From a checkpoint of a small transformer trained on Wikipedia: vocabulary 2048.
Each number is 128 + 32 x the weight over its row's rms, rounded and kept within 0 to 255. Layers, rows and columns count from 0. Numbers have three digits each. The size before them is the row's rms in percent of the matrix's.

# o: layer 2 attention output (transposed), 128x128, rms 0.119, rows 60-95, columns 64-127
# v: layer 2 attention value, 128x128, rms 0.146, rows 61-96, columns 64-127
# q: layer 2 attention query, 128x128, rms 0.172, rows 64-127, columns 64-127
# k: layer 2 attention key, 128x128, rms 0.151, rows 64-127, columns 64-127
o60 095:119127108117180082164127081144164134103125065113136083108158128115160135146205109126108099039134118155171134135092101063145134146124102101087101158150151178166129113108112116179141119144116168
v61 092:078144171165176149079134050179095113142136145116134153152113123135106136115187188148124185112158122082131098179132119059132127126120102151167150116128094140135106144043076119133171111157101127
o61 081:114122097133135170178134226129190169149077141053130122106165167118152096167094156102147098147068138140139111145115167117069087150180125123112132186077138142048132125122167145109095174073162162
v62 102:130131103101145130141173144214149135157071126136135115139144097157171136155124182175149119161104104087117131177152150116113145190128139127176164137072084100077118216070157113137148178190097119
o62 100:140088187151111135081077162198080137115077111158145104137141143126090103097189128078172152192124161159154091148097168130115114096155105138115158093121100203098186119137079133131109096081144161
v63 088:084095108110156200151051144162115135111164130188129109157130122135160137130113116092108164165127117135127111081118115142135098143129124137125092121151105204115124130112097134143134167084168166
o63 101:151134146075107056149132155099155081156091111137125090184089079128089140121101214147132126155149118129189153106157173157096162147102084124117178134103129089127151130144123178106095131162114070
q64 094:148153091131167168145160122146088106070143061121180162128111137151200128071169120076115135147062102121167128094137079106122070163193147114150124087184115165140129113128151169124123132096161159
k64 097:138090126109144100171079126106096083113110179109116111148088105062132110207188111089141148138108114102093140096153157115151129152128151149116141060104204153166098117136134089098094126126118170
q65 081:174111135114197137146158101172144151162137095105126204134183166142155118100203106118089120137085124180111130213127111049136046145111153122186144104107136100101144127164061171139156067126111146
k65 099:096113161104114099181099158108131111154095153141138139137162119105123104139140103055165120190090133075129122087157148244121147099158135163098102103097138147111136111133167092132116189158114172
q66 086:058149113151112036090107167107146112137094104125109098082148110133139141103146140130095138182202175118118127156102124196150153113098135170124099105098100109130122135129183137108122201047103175
k66 092:186135124179155122079098107161142144189122124132111119125161079144145147083137147121093056087127165186121122085081126044152063154143141108141135185149095162128116122129098134155123042115175083
q67 074:176089122078155196120132064102132088089146096153155115187130108119141139146111089141144159067095029112156103096163141165150114139152118134147164173156125129111127153105107107146172084213179103
k67 103:107074119072081073208112187125130106159178115139135149138127139107130114146129090141152187128076145061119136120154128191141133116122089144107111120143163114116170092104136136150060141152090158
q68 090:159119122141187157077161088154080118129177145176130122096105119131148112135124191044143121081118086123155074117128132078145102101165082086126155088147104141103134185112135133105150101150142114
k68 096:082046111143140139150127133159122175128097045121123163069119169101142100138167148125141134166082219144149167166190149201134137094079175092118157121140131163142120140110151139130124085136158183
q69 075:171112141143124145134082076069194135068074097135076141170135133171143154144137143167200152082143095150157131071158129127149111118135165129167121136123106133121087161120100118112118096083157144
k69 091:162128145143146092134151150200169137255118116100153091109102106110137088108129071113154162116154137143108139141056106149191175140163125143119153115097136123108187148120181063184150110162131116
q70 077:081175139133148068107137109185112105155156180096137144075111104122066111164103086111130137195147163151137166147156158154124196106083198136097129107080114136157211120086101160156114127145071151
k70 103:150142097071103223120092161105140097066174147152122207181144114152128148166125152104198162097135130162170121110095170135062151122127099166160151089207146107070134100126121134112144134132147131
q71 081:122093137102062182096132139095084104156112129114165190140120148132175145154130138109099144144088117122162125097187119114178121186204119101086132153119139122146119053115194122133188058086140096
k71 111:092092161175075093147121131106086168094164113078115040132117123097153161068133067147123118107116107109110146124131106157170115100123135088122142206149173092094121170124133185160104161160090144
q72 084:241077183086102176164131093111147121095136100167127153191119148130131156118111145136187182052117160211151084154160125128141106065128110153119129130155129167094106150154119157106103102110100124
k72 113:130114068152190088132136158121168191233109154111162072088127131181128140088116116089101110141085143097141159195130117138191099123108097099129104159105132144193146124059177091148121107121152135
q73 094:139087143152111148158117090110113132180108147164157152110145167129112171122125158119171156101103136159108179142159125099154096106153161096137104172147172138123087139154154167130157081174118107
k73 116:109150125118144161099164130129117108061077155108151107123163136151111146071138149115124063189161124194137120098112131175157201076081125114116127092108078131143160138165153081138152211114136136
q74 076:148204089082119134139159141118067155122079113066150115210139093143159026146160130113122131175104139135166129124123093110099146098142179127105110144158142146136067073117086127150102171128145159
k74 101:119075090127145096156088160065156128166148139135170156102145133135118167170074120118146173087118084105145181154115133143157097179129098157107145098173148123159148162135146124129090103132099116
q75 089:110138114173096164132085179157144154170105153150132126103132107134160176077129155143123105076137156187145139153150125147127137083121138044099113140116096106098045148153118170173134178151139190
k75 099:131136097136127141109169069145141063118124148181121145096154094109117122180102165111138100139145150197111094130097109172165099124122198185120079134099107188103128153170156083154129163147136075
q76 077:100173108115101134125145189137090170128173196147146178105120096127217117155100133110137131137129179119171112119131138102105181126183132124148094153054174135119144088070125158162122110107063206
k76 086:128159148144135112152081129073105129063139157140200115154148162143120168166087103091164155115130109148114151117154141170086120131110141140119110159166127072109089116170117133132122198106115111
q77 109:122105133166138103113133127103093068111094134100110132140126119101152162150090144113201092094134145137107162082155168106187108207205119069100135176102157079082121186120152080139126097114118157
k77 132:184156200142114167113160138179165112151155159085079082131095175085105127080131145130187140063158141164159098141125113183164210054082140159097166155104043152090144129090156109141152190119104114
q78 087:136122152157122105081129101118163110126124111147156094133132106183159117151144126122163137060198145145108113115107099132124138127164121184158077139147146106108108165074082158145108118082155127
k78 087:125141099137164114100129120145123129190068122123126108135115116099114066184177113081179190158153075140133106087139138152127163111133132121149144102079067117140113079181136049134167100161076071
q79 111:105088108162139110156120165191105139137133151134061068108152105139067124126128127137168118138078096104162139157118188110151139088144110169106146131210150142136118161151147084122132174051136155
k79 117:070198151139106155121144074099118093109158132093142115144146171128137109126158150154197091084149151211123109132131120176119085136160177127086181078129142135142134127121116089181159101103123113
q80 104:132146102059141099195150113171059102125159133107063119126092098088118128128130156115137118103139092090097125125113105112135175109124130135133124093103135142139119123146170096100086167098176103
k80 105:123090116143136161125083159153113139100097128143132148108062189149189112123151107103136057203152181059143185105110113062124100126086160108155131117105111123176110104046157110124175117079122171
q81 086:118119133116155091150147156094086152149117159089125133161145122074141137142137110170185102141135087148158192147125208070096143097185127176113101189070097070176157131096137141129180141171136146
k81 105:084196179092124067156126174115096148062158139141185137159161196091112151162130117102143175126106133062126147131175146109090138132082124133147153168206147124109077119129095139141098162133123155
q82 096:093120102187085154091192145187184128106140127134170103082129106159176132123137117150072134108162166151134075118186151136129141162106099156138143115102173111119107102146141149119106150082124148
k82 109:095154151164120078143069142098103151095167137157146124137153148114085136157100123073150133139121111124084138113105139141135090146156149152104086144090103157174058108163158116126132058164106087
q83 117:094120137139092104113152150130124071155157099150139089130050076136124103114133129131187122116120152153218128124099170111108100070180139099121133034143103195135092147163135094122123147098135144
k83 092:126145090121144054136160124054081129169170171164129148097158111112106147167173145159126119127116112124112102097143151103137120080102091072083142094114140115155111138169130117119143120151132111
q84 106:149129148097083073116074145147155101151146128119189106166173077147114124133124098125113112154108143118165138146155095087170070104173136097113112165102082156125141145103103120101103104082105154
k84 110:130123141195126187235170126123085164141172113100133119125143181124113156065140141154119200131130136146149141152088109141090077141109121122153134134207151107075135181137126155071143164139148114
q85 112:131126149137104089153102106128085154137183132138131082111145158072110154157205199116159164090110143129167175148111161080120134075146193117103097106113141150141162139124107123120114118103096133
k85 103:118123123143155214140158163136111146102100147143119168130099125180129100100054103142160095119128163180114198134081095146091108120101107116198132145129093090129134140140131113194141161112110106
q86 115:182193164143196085151120119133128209081142105109111167124188139106148145089074147147174115134153162235043118150120121171122183107110123110106103121136091143126119163080125154098127159178105157
k86 106:143117117099135122161142104190136162175087166166189120138143181128159090110107122120100128124088121128150094109108120114134109146091138156153087183141120181091115069082163129151111070112205171
q87 102:094143154180118158155184145156194137107151157192097129070133116100150177131162095144138142132153198177122113153161103155114187107114158106053101091144143125101165145134072190124070102106069181
k87 096:196203127143103172103134086109129116129132219161116108136147127179127122162057123146174126111150153221123106073081140136099098156123105150136101166091081146175119155091149096117154128075173072
q88 108:147154088101117124103196099112120139134141112110104093101125122116176115144083109130177099091069102145160102052163163098142107137148146120173143107148090142127127190201154062177127202083146129
k88 116:097182173050147146189112131168064125125115136112122153125090157173133142126156129133096110128161165139136112175139115192072116130097150087060117127133100083124119139113152129119174163097094134
q89 112:109133103086148184104191115092175104154118167121129168060174097101135117163120105164150119132165101124093173018171180136164157114120151130116108155107163062159174133101166163084180114092133124
k89 117:165139161094098131093090119147095099092145083057115138139088124088156081134152119152159158131174121156205072111138165176091161130148131151121152130170125184082157173156078054106155110132136136
q90 118:087115223126146194156163122141091178081174072134128109120113131093124098175135139149134144121195147116176136093094139109103128141128122128095152158122141155111141117088119148103188141150119111
k90 119:152135134134111112099173116140161106136117105046152085136116136088112140108080164111155094135065119134137101080083164122162098152131185205133123146135119146136159108120114080131095050171137187
q91 116:166164116098097122107161125096145130117126084093151088165169104105129149112102121122101072072154136114093113136092162172127155165155096122130115067157164121149072139196175117134154159129145069
k91 114:065109122135120137139123081096178147126124142167094119116077143098182083161113162133134127113096113094118137126191091134146083092071115098142070170085119137146119086145120057155116124143074134
q92 109:147122091130139139175174143164163131070140105155086085103122122119108106145205062118094138164140127101096157147153090183146103094105124184127132156127232146118143109103046163082110165113166154
k92 105:104100041090130097051110109101126088126118134128096149123156162123100145132157207120137170142098140155183095156140141088098150177104159162107118083057089158180151123119097076079138101101131137
q93 105:122108144099116190130086076130144105100114149111142185144067153142136084164149112143162157160118119079062107083130135118112158094109158194168107125187082169159105101111109083141134142164145123
k93 107:112126120065133166111073192110133119186134112132121161128099079151127104143151112112120107154158143083101094103094131032142106141122086102167147095101171098136155120144117157053113095167127073
q94 104:101132125132137126055168224137175131118093087109116101140172150134139145175101114101189106072104170084142108079074166083127066148133124132129144149150132101116087124121189147115171138060114152
k94 118:095188158127187119124174084120118127167090116150124043114077088095072135123162181163085135141114079142151082124173118150098130128106166146121067106112153087113071153178070084097142126146070104
q95 108:065151096127103155074232170112147109166118082112131114148083074105161117115083109117170058122115132125135094043156145084133089149169129111135163128097110125129100148194163084100124136068128167
k95 099:135230179149152108103137059101096161088157140114129118100142123104114157142174104158061134136136143128103133140088169150107123130108182096042120115146180160105112146123128153053172156142097136
q96 077:139123122188146093130127080151141182178116080125068088134188135144150154112149125219177138088115187144143139149141127145146172136067156109142138177107097127128151160097112137142149120120126162
k96 097:121120157120190094156209171155158135211107127127135133100115135091104122112156120097141158109111175123132194141081139148183157074158093132116136130058122170102158148120117079111118190194122139
q97 076:129100142195114080097151152129159184152108137110092155087136177169106137126102144156138075101149185152143178153096078120132173175077126119112112149124169105121144137184076155087126170107106144
k97 082:080111154128145145130174145195160081181084114155142147151180132160159069137106128148118163171121161079122119162086130128121148111113101088132115064068088139122105128097142081126158137087116169
q98 082:076145117068140073097121095116077132183116171126173174164126135122129087189139107051079089160172094087104129173144139104127099134173096108133157156089096109142139116060150130130162088123115058
k98 077:096171167143103168100093110052089105056116098140114146136121113125133093113162167115110140152142086178122110100186138107103092162142204135144152103128105088056111131142084094051109104124139122
q99 071:151095104169130088108120137169187126138105126126081104100114167179134181148122143144159129090143133198139112142071121092119130139090133124178149160111136112123147197132095146114161135127149099
k99 083:113092118126154142168132134196179087183118097125150103116115133092135051087155132117141137168124216119158114125103119142180150074143109156098142054085065159127148138124159048123114062139125181
q100 091:133170072181062115136133178159132109140068193097109125110124156098124108113177202139107085122158163145104112173072122117110197110136178134141145101142132151135053146140153158193134152091051147
k100 106:115104110165145113102204065103079160165126161146131120076156117108142082081102119095114049168127114145086170131118089108171089124107174098131091124105091150108136109150147143130081097129176112
q101 086:106143131122106118120129236120148139145128146157101078085116108084067148093108146169128130136119142087124163123107137172133190137101140153097116166078146108118151092162138112179093169136132166
k101 094:181178123165117100046154067092169165137055157108095095153103116157111126111155112152122134098155120182116150126113083090147107107121215118132172162095103122112131162104065116120180132104131078
q102 084:146043160074160182140136134084152138078124122102139139141169178182170148113130092086193145105116119150127117138158126103114045115125130138148102117194114153126135104124115100108138100034121120
k102 095:135129122136093106122074194146188146116140085115119140124137157062093166150140078094121137085119144177156087149147178115107171128136127122134158138165160128124099160143142131132134145130123109
q103 097:108133114093101196153125086105141159124083094136169141142141143110161108156128158158128152147084107081210131108144100105146100134161157106135117124113117095115140130099130121178121096168130125
k103 104:156078139123121147118075123165157117138061126068078084094159138130077175104188127104124153154141089129134109095090080190118150142164146110081114125142128102061182155167118117125168181149093186
q104 083:163115128130121172144133105160124115112088160213125115125110131167148107115131124164157087103116087120145118074170113080163101115162153090137169140153168112128109187158150149098170089109124114
k104 089:172126136135089103157194089138064154169156128117115065094160100143106114080141134135112137144181092152119118116066080166218145146120150095117154113107138167120171138109141143134094114096144116
q105 089:090152158180125142138043098176145125138127191150126098126150084144148133199094178182121104094179123107129126076130131149172160103117146070126144106093117131114109159112126113157150118142187121
k105 093:170081088162104142118174129178154094150149077143030147108095095083107066109106156130181112123170139200142118099089145130180119098142174158168157112104106172063198108151148100136106122159107099
q106 103:111112066067143179140168103087142100148106088134125138172119041036150107130151117155117106076122047137122105083123106114147089161155127135099136094106129091096123157174187087178161166151161119
k106 121:191113060143167096117119092159127146174075147113076139061065116146114113117170147124090124205180129095159140134145102171127169142136151113098112178145123177185136152108134148088176126119103153
q107 099:130127162139100107159127164113186130156166125144173036103129136090117109123139070133112137150102145099123107106154145191089130121089094178152108140122125190149133163126141093177133199145075152
k107 118:142135085107173100142081163088144128144165132102122182134154120168125146138130141161107177086072129161133132152141159081103128183171102128078087136160136133160145075172109148151107090109140165
q108 080:139103138100128145161156195114100119084120081133084145184118144134120131176128134114125131142111152127098128127135120172081168069175172162094115049186153133137121058120127145119108111113105126
k108 080:169153112144128113096083155113201133111102166150139139130127162160186182146093124088165117108138121140167168142131130130082093156078096144126103179160094083185091180118105088112142123126053071
q109 088:101163145180133192132054109134086140124105103156125104182084166179128141133134137161124112147091146140147140118136077125129119131113127044134110097130116116151099065116119094195163087125089116
k109 105:189134196134114131070129122152146085182172173130085125104155101126115150134110114164158151109128133198114142121096138150207116130173139176118158108106092104065162147094080185115062150121097087
q110 091:107147150120078127180100187100186071109163179127104078120143098118155141095104071165189171134091184121119196110153142127108151093158173142130106154127140136124129165127148115167123168145123182
k110 108:161155105131125152127082163123167111096187131089143156117127136141108143129121130121165114098138141188195140129088172126082102153122080157133119165152114144100156183151089099136123115125123124
q111 102:098127116121120144110129140152151085127135148086146074099149093095156113137148072130133096146110159109082162137071093114150134166155164157116141157143187108130182105113119132127104165135191159
k111 099:111091104142108129127152097084071143065154118162151123110100153094136116149156156168089100151153158047136105058120129159131115153096079152105060130091091121153095163113116157057150134093168159
q112 096:126118135100129142074096125108163117133148145144151160075074164149109141081111111127028131109105130142061093150142127164181132151111094181098072157083147051083103138120159156110133170167093120
k112 116:143167162140168160129121066155116134132112134131071087149082093152166118097168166168130144132153178122180079119138110150143126128175131153106065142070126161162168138114083135129127130126158135
q113 080:114150148103121080136113159127098153139106112150097156146153126130075084175116136125123139154108162114086141163100191150131166127174154147072092060138121136192126119087120093075117122108099153
k113 070:138194143121115117081076171091128117143148175158130151108128117140170147152085137065170107093102134111179178129152134116076095148097036138132082157146103092173101144107103121109099147105082083
q114 092:149119161157104092172151182134133179102174098159093158145157140117087126164109141066142140083147158147119093137159161176128125110212141124115144104144171162117126160128104097078105124095123140
k114 087:140187129122144181120144096129116127105079160111207078112094139124166156129109149074157095087085128154131134158080103155069104134080120144125080179117083096170109113082144019163166148125107111
q115 121:111124167140185089123081090126081051153120131157156116108113079135086105144160145137138116101117126085076140075156150124121099089179149205137111142173149125132089192107121106131116181196105139
k115 111:185137076167121172145131124090115135125128110108119188143103130107140132100189146118115151151182135127142167110164131136105170134130067111140152064116102067135149102151119116114125103079086125
q116 110:164094132131132131179054100109133107137188077181092144129071151147159101162213136122112174141180113121094076087129122195137079162141138142172125124145181189111133096058091090116151118100094082
k116 113:224117082108136078099140188117152098211135142120104132108149120134119111100133122152128129155047124082116160139195143059079198110105099127100111145112112121179111070134114129129125130151097125
q117 100:062138165153164123133168140132114147129171153163089128080110136128153143144101100149144100125097180116149062087136212100108149114087145048137155079126161181076086121089181122125111131101062159
k117 109:206158126144118144121147116158128164146128168170110121127120091133078144137086164113119049128124166167120116038116125121128116103115184133108071140073104129173123132138108152133158124119143142
q118 121:158088135115104097124120080137093169148121179098178172127116145202176102130122134090158186167125130117198090168142112117141087123091122117173137113104118202132133106139136142182099090103125127
k118 109:119120118137193087166046160113093150181130124123097101141110141146076083153194085115112160154126114108089119120150143092122140073149142105111141113142226125153117120103145135120165144142136116
q119 115:126134166120134130146174083158153135101131061201149119092113096167084085152188082112058159149133138070129103065161160154166092093099140152178145120104170166133138088096092203075087138110120121
k119 108:186104072074112117080077141137116094144134120075139156206156100121121170118125132128119154140122112142132156187151157131070148169132131139089162065127156076129167124161094093089161082103130102
q120 117:181111124082164150099100077080073147105068117122149188173168184101137106185182193125204167130142082125102099167113118116124131114149134183088125192146082135175120150116086121150175146167115152
k120 099:110091110104146068125138169136119162197094143116103132053137138150103045138135092074104179160161085108088139135148114102140192157118144170145163131124141149112152092103140151173078112165081119
q121 096:099146106107123121118210118167093082182099137161139115104094086074131141176145124134199071152128127111152124084173115095166121145133101072113163146098179134147080100124135153080118049046089159
k121 109:163127115176088115096108110099121085086151180080131141112159155093129124097122149122160148133156144157047123077118206091127146104077212151115141104143063125153152106091125104131174146134127180
q122 101:169178138156090130116174161062147133131080088147155048162169104118132098175097071179130115133069124099157150123118116077111134140113136126127090162095129167130126090151118148139134134184101134
k122 106:153111137124104087155123108106168177145190132183131116073154118133085162133127191129105148114137113125078133146102095148131041146127158130110123151122091146119126216085118158150043087149086185
q123 115:128047127155115141131170139086158136135154076135071130113096094125090163126116092151105113128135135152100186108127124148111087195117104161115120192098154122123183097125083081166183169177144112
k123 112:139142153089139130075140117171091092072110104078119104150116136082133191103167102152084110131121152109154097108163138162090146099124157134093114131118065092111119156090166136166127143143110129
q124 109:169171067143126083076094130110169120162096184120143147117165108095119070158186181148102141130090119080045141218126129108131115095135137177112112188130054079140135152145150159111145082130073144
k124 124:111127119185109147195171091066131154107087125180117126116135076167106121086181134140109161150188117119104152153139067099071106115114143087193083144105177161133086137098129170163117148084138137
q125 123:102130122186058108187115134119117077114136136132109102163118161102109065142167137112130193151111103099110157104145133052140103116100128148159138142085117211164136123129092129086097125063107151
k125 119:164073131086165126067129200104069183116135132110114100153161108147043085120135121123108121158071135107093119180079152057043109125140153127129121146101170153137144159101120129156141155148110151
q126 117:129064171120089116104179124101134169101110132070131144155089147126118116103169177122147162121141120171196092168089148110054134106075161143093166149107108177142091136121152150143119181119136109
k126 112:160159105139133101179167157111103146168145132134118114072162147139078111162121146122088048120115149038095130101156097103153127116085165139145115121092132140172109099137192092169163094149152138
q127 112:119121154122120125141158140150189141117160141106107117104187090096126156153133039152146099178128095152108115078142155145170135072091128137103138139127143175141173118015141189104122111107101156
k127 105:198084125085082138110085092128172171131136137159128093146126134072127124105159089172114129109122185151149087102080110084112103174073161139170146182152117137076138110133166115122142070162213129
v64 105:129160119116079138146125093110125150158124068160169123162167076163090144113073133114138148191082126151117102130139117177141074185119111103126150141138152147131169129095127106132102177199096130
o64 104:099111157060140104177116135110134114110092168110142117172111169059201110080096078157061156093158111070099162199128155090168092090161122087145126108097112065170097169115141138177058112132151163
v65 098:066143166103138134163202120124157134128153083094143073103109111172096099138120183112163140154119148146176152096196147118094093160158177198090134136112157172126116106101114121123128157121099099
o65 123:105156138095084127137105161109128168198108145123141088161092143140134078213182114165137129082123140167188131150109159137130152099125130108139109165107119189090180124077117152160116110102106122
v66 115:146138200105131123130172093165150101182146186146154115092108160099112132214127090125114146155161108120149109176127104117162180120123161152135045129168102108068098163150144154062133126116100157
o66 124:196158045090154072139124180155094082104172106126119134148133127112160163141105122096162106134139167165151126127075127186147154113183096232093079149144156142113156121110128134058129145169124116
v67 115:182138107147089180124132118167111126138154102088100106107106117125132124186077130126100138138168187091118144125097124119132074119146151126139165122116138167135121119189107193101091161096139124
o67 115:116151173147132146162112133077077205090119148113133094165132115153140124141115064132175128111103147118138155090179077171080135086152144093114100187183123111117137130082142126133062143160144114
v68 104:113074138129196112169126109177192099091173076095177130120098107150136119101110088129130091116198198087090173157148112153088158139143153154137194095107108108136089118141108151089137191112174127
o68 110:092098108120101172128075133088101132154150163113159146168132136135157116140179129174141183122100139141067104164111159146118111073133052145027114110163154161153190130095059082093137123133133049
v69 106:062114131121170124103160114134111145080150140112099093085098147139173125110190139097064149102131139114176197151164149091162120073125134044131131121158148147178116130155121117072128148085131188
o69 128:144105140191131112062139151095147163182142189082113107167128116080153092118076174130139126134120188184143168131107175121072119192125114147105157126069092083142218098090116141105137127155080128
v70 118:131146169111116134108203060139069139174133102141109117118099114112083204151160147031146167075108150125113145112093103149150089141142141113153091119152092143101091140162180095132091174157153145
o70 122:167126110102157117139161140159144066108061163113119082163136155134114084137102151216177142121171084138178107147144104095071124096100110179101085187135074118131143152139059178120136102136126139
v71 106:160134141163129143137144149107133055124159132114095173120057127162137097171109164151126143080182131126142115201106140126165148106138115104137099113106165130147080091194057123115153145119107179
o71 109:124140121174141119127127107126095160106138089112168106116159122138143158159169119108158108155118129162096140097123123072128144153081110188107112158135087070119102127143108145134085122176094121
v72 101:129106148113127183082122138105119214134124168107146125212113166114164143075158136088131181122121051095187152152155151097111146145099120110109114116181089121136127105097173168181119112164067121
o72 112:188145190153051108102179123115104118130124078075118096128121153117088094127035175196115137141156064151132094091039144186190151153125089097169119138104101138093126134116118093112127142068150088
v73 114:200130106111138089138099112122107080085139153118132177134109055130082107133087175176085145133103092116136141114148072116118187099171133150145095058128168115131101196139120109108129061142130092
o73 108:171079140107094100202137070124135108116142101145104136134094109136088176105168122122146147118104206152111135106123079126137096120149185126142120127125132133091149089073121135131130120178105120
v74 102:182101171144121172119152154103151119117200171202070149154101161140138188157048048124120137109063152116100134145111173124085100143156142134146156106071155170123137126090100167163147117075167134
o74 097:121111097165133202111135130100112146090109171110157109149134089171130146128117152139144157149110080160145110132131115111096136173124132158144117099138154109115053159108186122145157088152085140
v75 107:114179101157099120162164139130158152118043143092150097088091085182146116153182140116150118116177154136145134092129087119154156186139151150126086150101152143131208156158141127107091109158108111
o75 118:155109118100101096141121085148144157120115114087144104177157139137143131088119083148085117144096172115114105125150123152163096073062124156141084137161049243113136103133135143124125126159115203
v76 114:111159155108063166119141121144086021153187112163096084126115121168120143131146071074118153108144140162127103167098188122118128147134141172128089129146123134092136137137121079119121090130106132
o76 127:131111125221081107050130140126151120074118145158135130058099110141144148118114107127120076133145153107166183132132154096133118125109128112094094124151166159170137153030132255123133142105109183
v77 103:160150074108120125138082103170091074110166154103125165158131040157138100121109125188096187135095170113117092135141137073099107124140065142170105110153156151175123147113085152147136095184132137
o77 094:185143116059131105161130084124153124125155117142135115088167116117116146102074110067113102165090176107117142089092147113122134132127133110128186140085160102133184113133162161105056097068039107
v78 106:099097099144150129111194165095139089109141141156163089144172166110140098118158103155132146141155175171159095163148125112123123170154186139128110114087074103159129124106107088086125142099157088
o78 123:138111154121124141089144143035164185177125170147117150167096116107087088165079140118139120128046118138098192103078137168198142119086116140132127105110153155106080133109180154104125048207136148
v79 109:189147144132093148141113129105155119116140133095079133119058088127189092134044140191116155142155106118104177183160138161122085148168091134146089091168139087096122142122144180175130095137153133
o79 108:089112107135130088159095114193099185114131119165167130145140155177156126164125161160134100112160122111072081108094161112141116136135128161109110187134122101130144119100147060134115116095081132
v80 112:130128152103103118146093110124112116190082175174087164167121132097190137108103084129127100097117137137104143149187096089137178145153180100146161147168170101094129107105146127143173136105097070
o80 117:118157127145153123165114123118145145155075143058193116074171107142088106109116090128194132060154101126146130122075167096111182079126199158129097151144119090127140154099121108131164160096197117
v81 112:101130118144103077134094165108156143172133108133150131122090122115080152129186130121132129139169148163122128090139093181091171127133115138165136152120181111173108156116154056105152137156136152
o81 119:171118096133177104107132149159123133158150085130109101128088160150083151097224081123104210114090067123098158192216133140080151104212135139116140091132141113081164089119098131056153071124111121
v82 115:139166074093140126138145083079131119116091103153075111118159099091132163043156105127119143138114203078143115137073107198117137163123134129166158161122190151104131125173094088090158090149116124
o82 129:137076173118159113134137143109114117110136170111141138139163164104189098122142118193102118104128151171148150153164061086078099090108148085185145134145169158129145137142117137111137101103067166
v83 109:212173154099099148114162094128151108106144081176114126129137111088092139155123100116169134114158146084100160166064079136143120127129134131137139122097127100104132134129179130126090110141146147
o83 129:116087139148144079151130124087142163097087128103089116165061160178155160161094154173120134113098095128115087109138109098107158128142112170107141110137126128124116166130146143116101199213146183
v84 111:171159126136088127110168102091130070084122108135081081116190126176101121073130073070093111180148107100157096154107175168143108107143124063150150110164117135078085163145098118075085161129078164
o84 122:112160130163126129140097149126137148115071039090116169151136092136215124113143158156066158107152138161117132140094125117132109154129070130154078193079176101130136113106127215123158116122183169
v85 108:135165134151093122169141134107118086178119097137164170103149127130084089141143069140170085140127146205069052118097113184140136110113150137107111128117148136064148129126103047154150117130087121
o85 120:106105115109107139132081132158200189125124145154134109105132172117207115102176127117165115142133122094158147077158101126081136088098116184138149160073184134160149121132109176141059139146184166
v86 107:125154114128158084131097140094114114131089132149110144107099161107082152086100199131181163104130142137136091102151133102168156100162138133040129111126193105157165084107135139106217131181104135
o86 112:176121155134174133151147085139123178136068113050131148165133145131153159128201147137147099104180117122116168016162147116221151149122149135083200146141113127149110111160114152124148131070101093
v87 103:143144116151157155082103129137082162200118127121166115105129106132178105118150084141095106116082116089189153142108110151143125156166119105086137149154084111154163114110153163112198149117127132
o87 101:120082120083134143116182158119108128079142110105089048091141115174067133110114159174075139153159187130114150133118162139119112103114108149162131179063179157148103093108127082117068157126107083
v88 106:097130147140141068125193124097146078141135078092090120106136094161134148117082119177129154115119130143131087134065173196078091107141137091125133146126112080092138094126131141166128135107197122
o88 125:136128132059188153141133140160070121103133136174144146102153151117082058137204212122143057127146096146128118126146037136155143136162117090106098129101094133135153106108100141172105110137124176
v89 106:156068205153113109146163073081106085122048121130164166150142114123143130109126167133118141083136135108183111105102119095185184088128156131121202165127139130157057094134102128136087113104098159
o89 106:175139125129139146133103167118157108093095162104123100126115137122135165110129093131185139118132116183081099126168150184110120190173141121134163155153068219075145107128117124122132111125173178
v90 104:105166143113157166127101139115136113150130178157159142127095139132065129083143117149126133139052147162143117149128148156165177183112170161113113129161111096139146147130139179183139140144106161
o90 123:111154126110122121175115093168151128095155108156142136128140142136078129099161103177117088099154152090152168116123110074154147128106136149150106143118210136105142109160141120123095162148074091
v91 103:151149117104141134133106149121112130160134128134094119146108154150131191152104134110172108116115160114167120082118149153165050113111100121103090171139133155161154117077147159149125116054081182
o91 123:131173171157115119115120071161135173137132141152128111115152191101122123101120126130160179213178086159117105135126097093169207101089162096092161093131098137145099189136162096051121096086167131
v92 111:096136110125190082107120098166167095145163155117163135143112111141177144099181171152126064100130154111184157121101116099168121086197154147137150149095167076165141128122137129087106167113179098
o92 112:109102124107111149111154113104099113127057070128136130149131092102137120045124140107206138153095144151117090158087187157105172086119154105085149152138119166059149131123119143108209175137078127
v93 102:116154067148128095106141125113130117110070085149104098131131080074111091086149114089094105118108132116121211163112102184126113152127098119126103153126114102133176065145116092124152124104160154
o93 106:069163165131141049151112136091106101130109179138148122104149111175178134129134173120112101158107139160099077158190121111154163126120130109127135126098102190090083148168103150094147123126071117
v94 109:152100114131140122119134103098096141106137131066117119107108096186142153153094125171150091092131146146085148094065145133158086114139131198135158141070131129139084107146094172160064163117147120
o94 107:108107213110153137216161170099135153072152144179147137147095194129150074128158124110162122120137129119161061154122124099072088112123147129166086107112088209141151130104148158095131139116153125
v95 109:112126117103083051190110134098105139097144171171134088131142068111165128128105146117125188166100090133124108117160117137216098119148068110125103098124155212122099121092118165165093088130145102
o95 107:126172151192152189101105129151145116132079103129107157147170097098150134102089103148126064083147172120092170144131141117111158199141166136109126117101140117092101136090147089168096118131117161
v96 108:073150040129120135134184124192069073145088143168127095156148108133057152135106103089140188128120189118149114131153091125085126116148090108169098107138114050151101105108101117134126115144110078